Weights of a small transformer language model.
Architecture: RMSNorm before each block, rotary positions, no biases in attention or MLP.
Each number is 500 + 25 x the weight over its row's rms, rounded and kept within 0 to 999. Layers, rows and columns count from 0. Numbers have three digits each. The size before them is the row's rms in percent of the matrix's.

# k: layer 9 attention key, 256x256, rms 0.0353, rows 193-255, columns 0-63
# q: layer 9 attention query, 256x256, rms 0.0354, rows 194-255, columns 0-63
# v: layer 9 attention value, 256x256, rms 0.0352, rows 192-229, columns 0-63
# o: layer 9 attention output (transposed), 256x256, rms 0.0437, rows 192-228, columns 0-63
k193 085:500499490509503528525472474449501513465543500520502507507558504498496543495514539517547510478532491508494507510552526511438523479480464522525472490531525523509484504485526527515528522533485539
q194 088:511519458513505522493512507473436529478541483520506476510487501544474512537463479496477506502505488516516492472479505525500473498509492528454485522492507515447520487518476549557527483464498522
k194 093:475496535518473525483493482506491511520510484464486521527480472493498524492524490497550527486505461486495477503491521507525538467459518485505494498485517504485455483455525517488503526535510500
q195 084:475503512489536446478511515496549469486474486473455530508466557518522547487470497505543497464506519516482492508531545489478475468473446493483540467456477473492507518510494490513485472490491494
k195 091:509543479510473491487478447547476493510517524480518439496504522470525488499494495518504474533517489528498505542491525514517515487484527518464482543483520487461498525517487494532493518506488564
q196 082:493499490455461504513506502495503513534509506488449478500517497513502499507480513515513496514478488482473500504509517480451505527476483478476537482432488472542547530513471490526490511492503473
k196 098:540491489499527496514512551509505495479472493496524487526527560491471503516382496499503485520504527514495491513469479473499537496504505515506457513486462479466525529537541548484559459468522460
q197 087:491459525511518470496525461486499515512501513473509507490493475480488527525504562527501476468494463551456523537523488530527497461497515480544536480518492501506488513493505501469497521525510550
k197 081:529483480466502503502500534491451492500517524480496455496511536482509480516514517511481525502503500491534500524472501518493499528504537520484512507496512506570494522521503472507465517516497456
q198 091:489499505514528550496479490500514482517547534521457476515478495532480490490471543509495520481551492509530496517509505514496509517500454516487480476492530478435505507478506518506469460510593548
k198 085:532541491509499527497490485515530496481475475480525481496503525516532522508483453532506452549491527494497473523463520490520496487489496484522492538476470555519497528537482502477539510478512493
q199 092:486473503505493472478485476515501480494478494513528531497461462503519495492524483484571555442481475485501509524515490502543486466499512477541527507478489510494463482494525495518484519506541565
k199 089:522474521471549523454526533520528481501481535531516457496483537502487465539527503471511523490554505553519538497513502534471501536579519513501504499521483521477502530488555485509540496465455426
q200 095:516535514485483500516550521479542489522500488491505509504472494520514520515480519503468490495485489470515516500506521487505508516481541462435566463487495480476557537519464526528459559528555499
k200 097:504484498507484467497513509496454528503489510490471490494540530491515477497465481543546479521483518543510515492500500528497521460510501530485484507475482505522471503500481519490521481453463523
q201 098:478461499512542488506542494490490504532485456533503462477520502458466512504524513523492493470495511512494529487501455501509547514489496499510516452522519535498483469512508483525536519511475469
k201 090:533509499501445510528495497510542516536531447523514492493521462487497518488512505463504500494469470508504492500494522520512493457432551487486503469514480529524506499509461499486484529475485512
q202 086:509490505507564488477440538467525486512470490494552499489486508505510504489516499488490499492525458498500554527465506517493485514537500513487535467478489491516503526562486516505496557477481500
k202 097:512479515524498473465466494501494527493489555465492517516495443474534457495503513482532526478510479485515502466519527488501522459461488500489447522523520472425520502515511533461523543466512540
q203 103:488483497506494498522540472477533525521485431495505464493530521504449505514512533527547503489501505465502497519502500460492488503493466462563497507471469461512512526529524524487460496478506478
k203 087:492531537469508495490509521499495489534499513503496472528509499504504507488497535455466445468518492522492525533457457468481495485556535499506462442484483492547490526507505500502518501477525504
q204 092:464524460519488511502564542470486491493450487531464528514492471514573502542530492495474520526476487524481502481519528511518483487517476511499508488473507470514476467484489542506485497491517512
k204 099:538495493478520466520481537511469482535473464509495498504528521450531455480556494546502486505521484503512537517494464502542471565543485462485545514468511527550495514459521523488499520476493524
q205 092:460489527489495496507472479527505497519502510548521501474439520524463497477522500512541548450479523492496477481501473517458454526525524527506506526475523489481498513489517527476450471532501481
k205 091:481480473511484506523481480493514553505487501523494474479486501523493539461499513497489539476543513479512560455527487458545524451523498485515526516523481491488499482527542493540493489497505461
q206 084:459490502484510497487531532516484523522465519474496505500478483433507541508499485500499468477575467505505470536500506454521499530470478498473507476502519489484490523490484486493474482510548513
k206 097:533445469495512455496486516493511495483545484538535485501535533482497479574511511515537498508491501485474558530527505517436505514497525522532507492516460481503460466518488462515512498493524473
q207 084:448493557478478522491526512526509555480494486442472528493459489528489509504527507513527510508490468516496525528468509501516541493461482447486475516540476521492478524561461470542442517533527469
k207 093:498513502530484474516513497499475460473497487476488492487447528507513485491561519464481504470475470517480521523498509504513497521476452479457525489507503479530456468509529552509468511511531516
q208 089:482461486502515512508508516491483574493472498495504471548502515492520505500493460511508497485509480530465500515474506528516506516480502490506482495536469544498495504478464489515495501511515533
k208 096:525460497471447457494532541538480505536466545511499503452485462518495491500490510452511506495464536510502509530471478519486503507501519534517455505483516471527504506500460525499500560443491499
q209 094:489524503511509532491484493464514514484515495484528439490477476536541511467518505488506506483483475535537499496457539482504487538484465479456521492468500461475515447529505474484531476501517512
k209 089:499465512471503529488505515508497507512479559523525499520512489484464491491494472526495497505496553486491492530533469481538506500510531506505482501539512516483493460516472492507422505531531502
q210 090:546516471516505455483504525472524481489458478477506506478452538504542495459509490497477492508510534494503491490491552509528540517533523493540512516501509488522500499504532474554504533481480502
k210 100:531490529453547496487523530487486470481519498506515546514483491446512456519479494487514478501486516527468443504528499518522519520495485475495466532506504503463520465498528526517563480494523468
q211 093:456561481522508546506517476514484481533507471503510493507462533459499494487524535515502504495493483469502504486482474445471485525509516486541478528467501462526507503485500500471504526518484536
k211 097:510446492515499458533441518532505518477535513516536465503513538511499487475499481479546529490519472495500469521446511504494531525509486497484471497461483553526500459538536469483490473524491456
q212 085:512539508471553474502450486493512490501530482524480491475500518505484508453478552502499481505522511511493500505499461484503485496519455462508429536456526469488481489522459517489526494476497484
k212 095:507555537489494549470508469526475496478467456489525480473504523497520513512437451555506476529528522482522533506501501493492499444489506492570493500466500518492499524501484514490524480508462510
q213 088:469535442536529533507479530475495525459479511476428547522525493493534496466531501517453493524497515533523518502537491479537559449490495460468466557504520475509505447518515447509547482524526500
k213 090:500477470496518474492511522496530471470508485491468548478499490524514463498487525487484505495517553510502472463530464534520489494498486492514496503484508518493526512482534484491490465468574474
q214 090:474492510528499502472534498519498478477508482540460498493495499515495493541524504493552466484484468479498521536458507521504531506475458493501521455522497490503490485510483533501465505529513522
k214 105:462458528510503504481517472482479522539483508516525503503488484539528501499547504461428521489494465488465486513498513506525521516504481498484521532506509512493429498491474485504478505476510491
q215 084:511497469548503523541512472526481469507516505486514514516505509521520468525479509472502533528521526479533522512485484502522528508515525511548509486479528509554490477494478483507506501515512488
k215 095:524540504517532481462487521560477486473464450499507525487483495497485498515463537507500454491524511447496542493495506503484505532514479501505487539476502496444545498501499523503550495498473508
q216 102:496459485494472504520537466500494474557533516517448503510512442526475521503499475477514542495540488484468533499509511470457498497500509512495551458485547491524494523485522530465497501504536440
k216 094:494467460525487491484492475472512479514486481489513496512492465467477524491536497465500504511494425506500510495509487515502521506486548479500549446544508455527518503456497469510435523496525518
q217 086:493487499486466493488527475513499513519486493474477485524459531571539523474500516462519506504477512466491497475508507510511481514495505518457438463515507517486493513525490485485525484515485528
k217 093:478522493534546502484541480485474482504442463527495456489488520516524546528480443484506522484498505510491501503493462510497488455517501506506505516497510492467527506476500506477476499486547528
q218 084:513477510457511537497492551526518532457491498480532529502481478469541506475505540479527511496475507491513447574520486492531491441471499531480485507477503546499502524487498491481459509512504510
k218 084:493527491480531484504495520471505493459547478514497494515527525495519514500520491482519486481515484546475495531460503483512455493515487476580494495571523474536500520507549503511529509482538488
q219 092:516538492516540500529449483507460496475511457532537501497553493514479501473501472566459484508532502480491496507518459495463502493500489466496509514434512459507503495496472506494561480450462474
k219 097:510562479502547529522461546456489485491515449533511484521500555493498560503479497537535467556496499507465502532465490479474517483499535495479481504522473491497482516496498497502494462521474494
q220 093:498476481526474565508500476566459507473454494463480520506479476489502498510451499471526524488503480471484485484535487515514512531505461493504496490474509516470515504477492512460485487510527488
k220 101:500497485488486489524496488478542483543507555495475509560544448514486501503531531478474514508521498496506527478490485478474519516475480525454532493520515458542503501517508511518475530494472519
q221 090:522513525538487466455461475520526516483533516498492511522497461547470520532527448515523502532489469533501449483512487532518516497504473541493461471498488520515506497484488484515503475536503510
k221 093:519518497550538506517490522510491497484547521496512474504531478475485503505459449504546505489517475501499558475511519497463488468501482470492486521491478512513513471511523522447458517504525503
q222 094:508508527496500511498525511540432468476509489510494507518507480494481491499492520496471498489486527499538581489498517473460540487527524508487533510498538517512480521484550535453539491473512522
k222 093:542506501508491518515470482518493497514506461502479524489528488511472514513476389514572496520506491465471473498507516509501490539510504483524473484535520462503545534532496512538523516475469443
q223 088:518472439487505504533456487508476497496499535484512459500523497528472478522512496509475490509474481465501530460509480531493494483507467468463518514475488457504528530474492527520503489543498519
k223 087:530528469503545488511475483499490546520490521531512541481483500475549598501499495469481474465478480478544485518491510485519526468473499521501476513518533523480558533537574526473494537470522491
q224 103:529466489491473477493502482509531523522542520488478525496491467528491497487494487506501520522497454543518525501513505525521484516490447564498500481535500533521520552519483532484472472539527494
k224 095:501470493497494491517497498479524526513518541513505510481484478532493502492504503495483472494431522510483444483495512504501492546466472503456519483518491487532467532497510522488485475479531546
q225 081:470513508493480499520470514458539513517536479530512508521533502499495500485500502512531480492501492496493460493515502512525474508559509448489501497493455476571536527496544488485491516489502496
k225 103:502499526480559488531502537489506472459518506497518464515547563517514571470527466545467460468533518491522497522517511490493488498495475526520497515487502565519501533528488489463513495505513489
q226 096:526500524530482501520510501506473523483494526489530510491460518521487514491472505517446502513500519477516488471488472513491497487468511480540458547491518508508519489508478497474542518499456461
k226 103:492548484505529488535502531509486529467498508455535465474531514503480481476476503490496452472469538481540484501458500482483502488507511473498511531467505484492476495493515498447551504490520440
q227 096:573499520523516453570483460491506468502504505524528466522459537452457436510464467512520483513476492493505458447501490507481560504518503487479457525492493476493524498526526517469507491458528460
k227 090:471491543504535534465498505498514540474490505526459546516458504467511492522516478425494523539518537489538470465504464477486465510485504548495514471542540465475507516523488519473437498480509500
q228 096:528568479506481530482536469526506479483503486488511498533481531527506484498487518499499499470491517512501506494527512485453489481499543493516499527483541520466553463466470499475501466536416496
k228 086:507524495521478514471500511517479468503500473499486480498507519459560545531511497526503506524497516476501475534514500479485521472518500474507512522475526510494478493549518472493476500485548555
q229 091:487464535497527488470552503531499495490511538480529502519500519444476486534468519499509495494449528553512442505488475471472503513530476505516468496492510495485494501498518483502457492531487489
k229 094:508543509474527500522490483518444472500491471494481489483498502479507488475512508489512519492473554508520508516482536477486502454498527539478506507507503558488502475518491510549484471453469485
q230 088:547510498498516528535478541438510529483502483507531521497509465486514517519513524541526495501486486455520543521511507534532525499486481547522482482528543520444496465512564509469509466496493455
k230 090:483452524473480468507534528508455512467520499487485503511517484518477517434513543513491540478463476491526452448512518470521473480518494493490520496482500512569501495485517531502501496509535479
q231 087:517469501528494491521500474514479532499466541484479524496469469506512459456536512507503505465482482528495481481480509538472453505481469523536523528515506478501481467473501472518472493475503498
k231 093:480509559519463500477509536466554452565520534535481481529509506485500498473493474525485511543530487493512538481474493459485493513491508478528465483532486511505487514515484550485520514477502542
q232 096:499450516483474472520496472496470469491465478464493540515509490489499450515483544543499537475471521515415540489535518500561512529489501522512516440498480493487517498473483496500475529524458517
k232 095:531483510512459492523502521485469487538517472516524489515506527467495550510465470504497521507505485545514526471511488512528463536496521475510549495504491487520477543532483545505491525485474505
q233 096:506466420454489514502503504541496486508507466489491493543485486511512482481528517494533481539540544526469514475495466502504487537462499457508466522496509524493491474469510531526494485448474534
k233 092:500507507527457490506513524504512488498519514536485479483483529516482498477473484536518501493539488526510501490507510510511536453528476531469490442507523520487538481543478486468492489473486499
q234 100:475506485480509509547518500485515495487490465495518512519505469491481477526549458526537478465454469514537471532508534513507475495506523479493560501512500478530501466532534506523461449461498465
k234 103:526472520488502523536500518501496512497492500473476497529517483548461504489509542480531490503505480544451505504525471472517514513473510487549518457438506528517523492491517512522458525497528497
q235 092:535523517515442459499489512528519476505481502504527504479473477503511537503469534481478472475532472473520463527475513506495499498476518516520489489464523479509510480518543524518472507512540528
k235 092:490535524470493472517527509537479469492519460514485501473532498489518487494481520538486528519482481520501482483521501511501496497478503455500519537494456544499452530461500503494513487462504470
q236 096:495512539489501495521486480523498484506514508502512527562525487467515517491509504499476479483477475485490517508449493478493535503501509514466515483472546517515502492490518488495515487498522507
k236 099:535481503460508465518465501489483469507523471519481492497513505499494464534489469486491539474541492433463471494506524490520508488483518508480525493489517506549471492481483495502510508494519496
q237 097:452511513462526467526499498478543505480529527552508489503506487465477503532498497496501531465487512513485493500518466496477512497501469507462503477509521471499492502546481511485503478508510466
k237 097:491514492502514495480490514517501468483526517487503502481513528500533485456508516516505499554517512508447497477471487486505478485562460536492483473531470534474504490509500513541550454559454439
q238 091:473505517532476529474452490516502493500510542523462521511515507502474498522490429477523457541493545533482465453461508542458480499489467469504457470533487540519514519523478463510523500523455544
k238 093:484472483464551506510508448483557475541519523492520454511503526514509510494510506511496544492483530497523449485578546442550539491520485496489548497484463459486500445497488492523501524497518494
q239 096:474497513495512510423480504495481516502516507507512527504476516469504450481437529512472488481492516473518492441475479547505432522501462501513558496507507518504508451498488507524524526489506545
k239 094:498515472461497532520461514503478505529526448508494505493462482512516505494492502518510530465500514508526517486504526462476531563500487504508439533526547472473485509469488490494524480468544507
q240 093:459504484511477518472525459512481524518474515484542531520521465503504491487513505454507515534513527484544520453519508469522485450475460495503533443507532487556529527496453462539526512478545529
k240 091:529489505468508475488488470492565492460466497470509480484521490542536500520524550504543500537497459516501483530475494500506475469457554468488460497459456457485536489526514496474480487495500503
q241 089:508465505489476484467551492469476449503502474535508482494509510497463500511520501499494451523504480504506506529482497517486508488500454496489502500469515502455535492510472517483480515485468559
k241 092:511487470472539515527500492526520506499480493478491517499533521482470487505521474495500510498574485554476498537470509517487481515503475506497427515486512545527516517539550498551524532495471476
q242 097:481475478497508465498482469536496506501481471489523521500536509501442544496533486486520498497510477535471480481525525486517505465528516508486466544532519500493458483503505488510473506518482544
k242 094:490495515495479466466486508467537486499522480481526455542529512501493490505508464494569488509499517506532500508456517477545506508514523541472506487456487504520496472489454515504467496500514502
q243 089:481458485492515489513486464481519505509477483516503534461504513476517481460527557465529490485549464529492493504497452517512547501481467534513518461531518521540495476510511463535463510458515522
k243 089:509557508505467509493521485483504486487531482468533491495472526484504515487471468485437496496472521482469495560491506484477474521500541488509538502506470527495513519537499500461533479546483436
q244 101:531458480468499457517494505464512479462531492507521514478521514519516473469501495445501519517483488521464483553567539510495499511513521545511555481518505489496488507527505499486430507514529492
k244 098:500484534493513508509474499503538555514510514494482480505515472512552480515542465495499463486478463509507493476490502528503508505522482418476519476477477550468503556518522507477538525463447452
q245 099:483513522472494513515473508512489527467498506458440514462514484558531490517493515490485521490483448556495495476575525550521466489483472498540479490539498475483464540486497507472506487553515473
k245 094:507489476547481523532505493484490516473522479526490477442547551522520540449469492550477487535487493540528566497511448516530510506515488484535503532481477521518527477517490516530516496516516505
q246 093:490498541481495496510481505529541508471505528553489500518514486527492461486534490513470476482511484535512465520556498533535457486502489475528450514522479480483486440574444504540509522490493532
k246 096:461461451440517518486516510538480522526493504482516497481492524495541500513482480505509482484480479503519527488526512520504454530487439528497512450476506466508515489479511512489475522493459530
q247 093:519524528483490475482513517540483534487533490515470506477481479511501506471545510445472490462482493464511477491497517487445516494474508511528495525493555512465487514469496458530496534459510474
k247 091:496484538514509523490520497457475495485512546509519516517526513504544477540494536539524473527464501512561493529470541461509500504479504493474489471484525504539475484475525511513477540506474460
q248 087:510485467498554500505509495470497523479483477538477463523461503499496537493500483507463491500509544457503518485470513519496507552527482489436515535545467515519498517530525506503467461514494501
k248 085:464480460487509484469481510517501449505539517503476499485481516518516507484514489488508488502512483509495535499558487489475522511534522523528479551537496485500508487500506487539532553503459508
q249 099:497512531519464490502492476463523481497464504516498518487478535526489590505471523498510496512459471484509459467482507489476516531525482484487518546470538514524559501481538534496514511530523522
k249 097:461508506524518411501508501510504524517511470482498483474504478515513495485523542474512531475515531488500541523496549503513483458479539541507499487526493495476508505490509483545484484504517462
q250 092:483512571475533520476469501521501521528492501513508501517477494525481491497502503494448487486509545514492479528506491489500508469539487512517473526485482509533447469502501468441483492496484515
k250 086:486485495520476498487498479486527498473490456451536491520505490474519502495463486504528485522481510520484513465446519476450511495523504522481477451515481513513472459459481511514537479471519508
q251 095:558441486480519495486508528466526465507523472540477485542456445498497526516507508495494529481550483513447492516474527500478530509537505546456442477520494487490503435476525484504485511502518514
k251 098:455511481502489518482517473496541519494487513499513469544500541468510464517494484489484529511513505484550473533520488548484474528519569464511512540515489519479490485522507489517533500459482440
q252 088:457466456522513514536535562483483487506532492531463478496465521523491529515517556491478515534488473549517499552451509502522512532481479475537490536488512521535528462491477461475472490491501468
k252 087:471507559542502508501508497475510499478481482512501510484556487461531502481449480521446556545508526503512518482536467491473507460535500511490528537482519514528490468550490509490509520475480519
q253 098:504504486493480531495488494527496569492481464519532484485528484450493548465467498471504477491490526520503533503468507484527503561485488486487519472495523496538485508472531471506493493489509520
k253 097:494526538486543474500454544447510516493475480481539502460494531518482541511504519520512464499484523512523475466478503452492518516530528508523548494438499498520497476491513503518494479513526491
q254 098:532498509444531515511520506473525477518491519493496500487492508458499484499505524522509511552508489503511521528523509515498469528513560541525450519473470487497515509502493470497477491464512477
k254 094:480476524514484509480492493485498508480487524504481491555493463496491543502438534510454529491519474538462511498538518516472473524526514537513496492477484532538474489509501521510478490479503567
q255 093:544485511541570478526463506434548496475527555457444488539524516508491488513504481452450526493530498487507494490483506479526524499498504537507513526460489509470511518572490509476528490462533488
k255 088:523479501516511477495551521520490530522515495485482502515480497463515547488469526551491511552524508498450473466469507500509541486478473523542491504500516514499496482462512489469527452542480481
v192 089:520539516492487471496517515527481513513533465458520505510478493503505489513508486529467444556560484480485489469503467504450556500518526503478510491498536514539515534514521493504450492519511510
o192 099:490501521483517460461468464496513505490507506512496511483471519523476486545470483505505530530525472445456573436501474520469473476469493507491498485480453511446472496518470484514462500480467521
v193 091:438537447463529481491473507501487524476491476495481465476524507528536497481512445510494464515480499509524519517512540509482499502474500528502482463488487435509511450470450520480498518524514510
o193 096:479531485521487486482476509515528496527401489502485469507477477543539491471500488472489495559531508527469493511505463474525513484516477497476486535483513484487514522504496508522571512499517521
v194 084:520536525523495505524498486476533463501500486515505507505508534475523470504500533524498471528509513506487506447519506510497522545529464494505545530473518520512498475527537535532549488497496528
o194 089:480529478514521513509519459503487470472481510480536496523471517494536539485484502539539507491483468415505505471479505489484480511506521548500495486511499481514520523540501464501518471477487480
v195 091:480484519491455501490517497509508474487497534500462456488507534515438543519473505498474540528525528528513563504499488490552500489505452516533471468534500550537529486487504478515513501484494544
o195 096:515490490474480516482467513554505465445529487443510522478454521487509552502551509440503462473457474474536488525507515491477500486503528484486496486482542493495461518465479489519521497532523478
v196 090:515486517519559442503505494479501522505508491500454492508520486537507491479484504471513527506497511508490465504486478473535501463493509514518509504498543437523502491474511454511530477512514460
o196 099:464489489526508465483544511486483530524456539488482502520496472520494492495543445497497535540506516477497509530476501551533484474489485475575492497520511513456469468516499503477476470530491488
v197 079:487491503513463515525495482481455527480501510493524460495515514488515495514496529510512468508501444481525461521515502491467499522475487486518490524479459506501502504512509518479476473454484480
o197 092:513439510465488484518476481490508473484487467514459466494480513468458488487486508527479506505526502523505480503483469517513485523537493493438508557527467533568518502474510542533513532495527520
v198 095:498513545472491543492559540520511502470540520503500497524507536484482494522511507500485487511514481489524446476521487539466492525435473485496515546488475480511489445462508497502555501491488492
o198 106:528558503478494516486515543504495504505503470539521455456501550446488551463458496533480507495520509500457468534533536522472524497504520511501514497512479503498534530490553517529504496499468489
v199 086:463524507494502508505500516539446512517521492536515490550483536491496528502456534532537513503490453510523524494514518437490464472481492452533523534494474483460486520474542532491488518475490537
o199 097:497492548468460525515528420541477505452491487526484518466551480517505522490527450506529508498522535482501484491467486498494509521495501533479516510510521489592497490492481491471475499528488497
v200 095:465508505519479522576531477522482445476542510472503516485524495498535504484470503482526490497492489473458488444484492513518524490479501483460488487496520482507524499477464516474484489497538510
o200 097:509489529535501542484496500474516457514475492481520503498490517452528558488489468485504509505519495490512436458500537510498544481475539475487516498524513469520490528483508481476491524520494476
v201 091:525456484516540498513521508508496501489489529463505516506483545474537492467464539489529517492508471501457499495504455486481468525525493480493531541496484521527472530492522502483491474516497505
o201 099:523445511517507528499489456513481523497494486473567471495490506436527491491523511526499539518524502506489527514500548453488553457523529479504526456474466484477475471494491493511484490502525489
v202 093:490505490492505503496485497486502478465539512485476498548488492528500517471501464514493467513526480507516518495475506520501517459476496460509479481498458486501468480487481526530484499490523539
o202 100:502544481531469486516485478464483525450502499507505525528504514523489498493497493473498522519441530497471457509474494520437541484525494471530540449489534454467533515506450511517515492504492477
v203 097:490533487493520482489479517535451461470513483506465475468546459538496472481523483504471435522502525489491548486463475551511537532494525495555442491485484505531510485476471512517471495512510509
o203 102:496474476512547521465497454500533467541495491498496510511492495518510449484516477539514528501459543455488473530498480494487447469497495465530491458497502473531473460528538483511483576464467497
v204 089:518504466475525483539470457519517504487518474482468531539531532510518496478462449478506470510548507523465520488544541504475548505519488492476478529455468499479539499465522476495513471482512529
o204 096:490451459500506486461506491505569506540504524513532534528471453470499518478501508536507534530518525483487512432501465496493484479443518527499483469531476479504531484508471519511516495509473522
v205 089:533561506537501490498500506476472479542505505511492456512510526492496512503501499480498468504508502476501504485508505483531483503508507497466562530464455521433484551491494531455542507504505543
o205 096:454478512499518519472488512523488484478499518512524499497495530530500487536487500511532513495485488513482458469489507492504458538530566515485497484493509470487477479516471473477470480516484494
v206 089:514489529515505488530492527499479524494512481478506502462451478503527517489511458475518473497499545484483482479511492485509520515522510494522501487473543495471457510488511456483480474513526529
o206 091:480444482494511494541515497499500480489494478485520490534546490495451513515508556513436515481517486484459458463485513536494547504458505513514495521494520541464501503482493505483493543470501485
v207 099:504536490482516496499487483474530495488518491515477505496465474448465457535439494530458514478500511521477481492471484574462535510504467534504467494485480512504469479506504522515524498530498508
o207 091:508494482522522518444508499526497483515505523472515514477494464506508521530455481514482493501507484481541491536518502467535515486527508512497505492505488500524537482511495504520523536461472472
v208 093:507475473479500490482553548495523476477458548493467504459526503514479478503507504498478485569500495471525475488498480508509496510498499525477505492454506481469495523495464506508490540487518543
o208 101:523528507547451501468521473469503512500480515474507544484546474521546523512467486476503511540482501515509480523527477497508494524478467526519478534472513458539493489495465518518513487545517559
v209 091:488468477484483505489490495524502506490502480491475467474492540518471504487477521533514477482499487511461531520536482511472530492468501505531503525466520525501520456529481531440492488509489506
o209 102:533505490525484447503484543500527492517507495460492512498513526459482519515499492489557486455507503519519527510515506476545484490486490493509514519535506531529468494464488479531514483485457536
v210 088:484515526476473523537519527510517509499496508504522526523534513498505454542478531524544522505449534506521492518497504472515455489506564501503553515492469505512509502514492492523506471456486522
o210 086:505506493495517524479540500521516491487484517509477523493471498498496546461504514512484498467514528506504483490515485508496563557572468498549514500507534479469515516506495568486500463516510503
v211 084:474491463483503504479586510521518490532449507490493546486494482505496531482500487506498531525480546473522490483478511434523499498502494490499499533463490521501499499516500522517502512552494515
o211 089:507499511514516468506536472504484518526483467498472528511512509480513513485528458485541513493489500518492500502503508508498481485489506537481503507530502494493522530531482474521511512504490455
v212 087:528475483503510480494520479494500481463512479515506516465485499509496483455464460484501442505507500535465510493489481512537505511520506487480513478506487513501509487504542504502507525486526550
o212 094:493470516509511490474467488468491503525436493482536522510501462473502464527495447502525482560492482490520472503511469541519463463487508507502480532502523531442536504532503474522492510500504519
v213 085:503475469469527474459499509473441479499498506493551488522531505470492498497528525489521514493492496497529471499507513505477507486511558522530506501516523492497519516517515501497467501498466469
o213 096:493538531516466515540480472450509537479488492515503506494529483547532525494499497516490508542480514507496471493527481547515484510472507496516509494505451505473498496507522519491491497473489508
v214 089:491474483471503470507493521479462527483492481530506494533464502553492515529557488523533481491459491521507517497530466485469475530463452484484487484487536486509503513488485475587481505526436460
o214 094:490468521489503466476460501549510450480475491500499484528482520524506488504510460510510491469484557540499514512476461495504499476472486520495495472473487538504482543493490497435499507488503476
v215 088:520496477459493487550516490457501469464497517520498492499498493504500485518488494500453479501489499531483516549479486511565490505491530505524504461456535465506517471554505536500483481524511553
o215 088:503511517500473531468527484485551479504461524470465550536521479515533488486511490483486513520477467507454479516529492462502464507525476522456541497523506487536544540503517513498521483545519545
v216 099:516546503488505497565452507516496471484470498494512516496501507472541516499517467552480487512477509506468486488504468531488490505489550517475519492519466480520506520519486463469499494506506560
o216 102:490534544509498494481478461523495484488508539517479485540514521434433482500455486507490494477510469452483480489504524533495518489498490457494522495461526478487489538481518502501493505489498468
v217 085:507488514506543474522518511495470500516484497473470521494462522512495449492445541522512489483457521484483489503508476519511494531507547468485469489527515491525490490464487482481484495525515558
o217 093:472500503494515469537486507454535473503482519494538512504525484486516511546466476510482501477479475475489447511467543471574491502552526490471470494489515492475452478522513483509500508467513474
v218 093:457516483479504560499494487496481523486438519488475521488562487518476471502481474529503461469510478499506548477533497499486484531490539507514479463481459462539457491449528511500478497468504506
o218 096:477520506521486531504450489524492512489520480480503441515513514496526510531537488547512450550507518478501515477520499537520530507506488506519500504470548480519462533467500510506453488501474576
v219 088:515452479487526546492523550535504493479507518448512514455487547472508544475476516485526538534534530520524461448463484498533536497532494508494470495491486500530523497498501435473499486513501509
o219 095:519504504485509491513504498506497488502492519440512500468540545529527506496477505517532463468470497446501435496546516514486476511510486488518451527499503474453446487485531511477496474468448546
v220 086:517473504502470549507502484492467465463510479512489457500494539504529511490480514526535486463499514518503539466489466491522496491492493499524545475492534468475487500491463492481456487466559531
o220 092:519514518482535527509502469517496522521469517485506559480501544517470484482507487503512462507464503513498484531484475474484511539511517440517456513532515484467501514536496509474456466476518522
v221 090:480524457543465526481515548543520531498510488477558513529486498483487480482547464473488500524512484501543497520488509552509514503485490482494508487463510487496496497484514488463527541480510461
o221 097:494557525487518503477466480527471488511506481516468481522462546475485546528481487454475506511495482525509532476506476485481464496478474519465513484508534493519551505483454524476516501507502537
v222 088:501520533518503491515483510497500496516503495504459512531540489445506493504489485478563513458536474513542513488523495464485464459467522550508480492498496493451527549470504476506500534507464521
o222 092:458521508489481489507492486552517497518487503500465529527540483518518533483512538519459523494477499515498479510521508499488524543488510475515499503497493478542495502487555497501498508545511498
v223 090:463520514475533508469544483527481464506533518463484467527498507500504472477476525464557495475519496501513494468481529497520506505507524515490490502462493523508517497479540474484487519470488510
o223 092:510510515496523467518506508520492519521482503504486550469509506482478479506570518451468514510500544495451479507459536495494488451502500554542507500518533495506475489493505546487569485488508492
v224 091:515505522484518481504507486518487531521498514469491510467506483488479499456531483547501513492510507500506534469461495482528473483471488528481550549497499510547485454526455508520512539524488502
o224 094:479488530487451506502495548513528499454479507480478499484492485493536472563517514472495482474493442513480468526485527563515505537499540472519479529504534501505531517503501450489462478526492532
v225 078:488518526456493503531489490498502531517517474540490504453472513501508501493484498509499535485500480476515498486511475479535487504498506477469498572487487468513497468514505543483466498493507481
o225 086:530487507528463466492487462506518499491480485509520457477530492487487485473479513483501533520536494511451455515498461506488505532471508522512496441502522487526494512463530516509491481540482521
v226 084:484490476540552509511511539493513517539524507508479528467468484536462482480554517505520481472488511479517507443490542484514477491482549474517505504462555531511521508484504476486450485504511517
o226 096:485509533528546459507487500480522510466465494507534542511493507488525503539457471455481528471431493503497498476495486518518516502485548495448493464500503502570468528506533488546472504461499509
v227 091:442488491510504495491504482509532502489506441515546442554525522506508515543527485517476515494440475536539484498495471471492478463482490479491491487496545502498483521505458517473483482502490533
o227 094:463466512495497493540479509495513515480540498492463506484482527506485570472480501478492471485498500505518495491546500467502516489457498486471507504495498511534550553505494547544497529497477512
v228 089:501500483465451489500519483543458514552513523476499491474463511449479484501534486453498540509482513478513500486505487542527471528518490494534513495521516537527499521464517429536499479475487478
o228 094:460554441551519502516539498484494520525459514523516547482452512498540502521520544479503501465504512508466523523494504520506517521493484513501504527516494443486503475451532497485493447488511472
v229 091:505453455523527451479520499463484495457498505435522526465501468552533542504463472498483470476522512505539471462491500498493518524522488518517501465492418516514477489527504535504508495504512528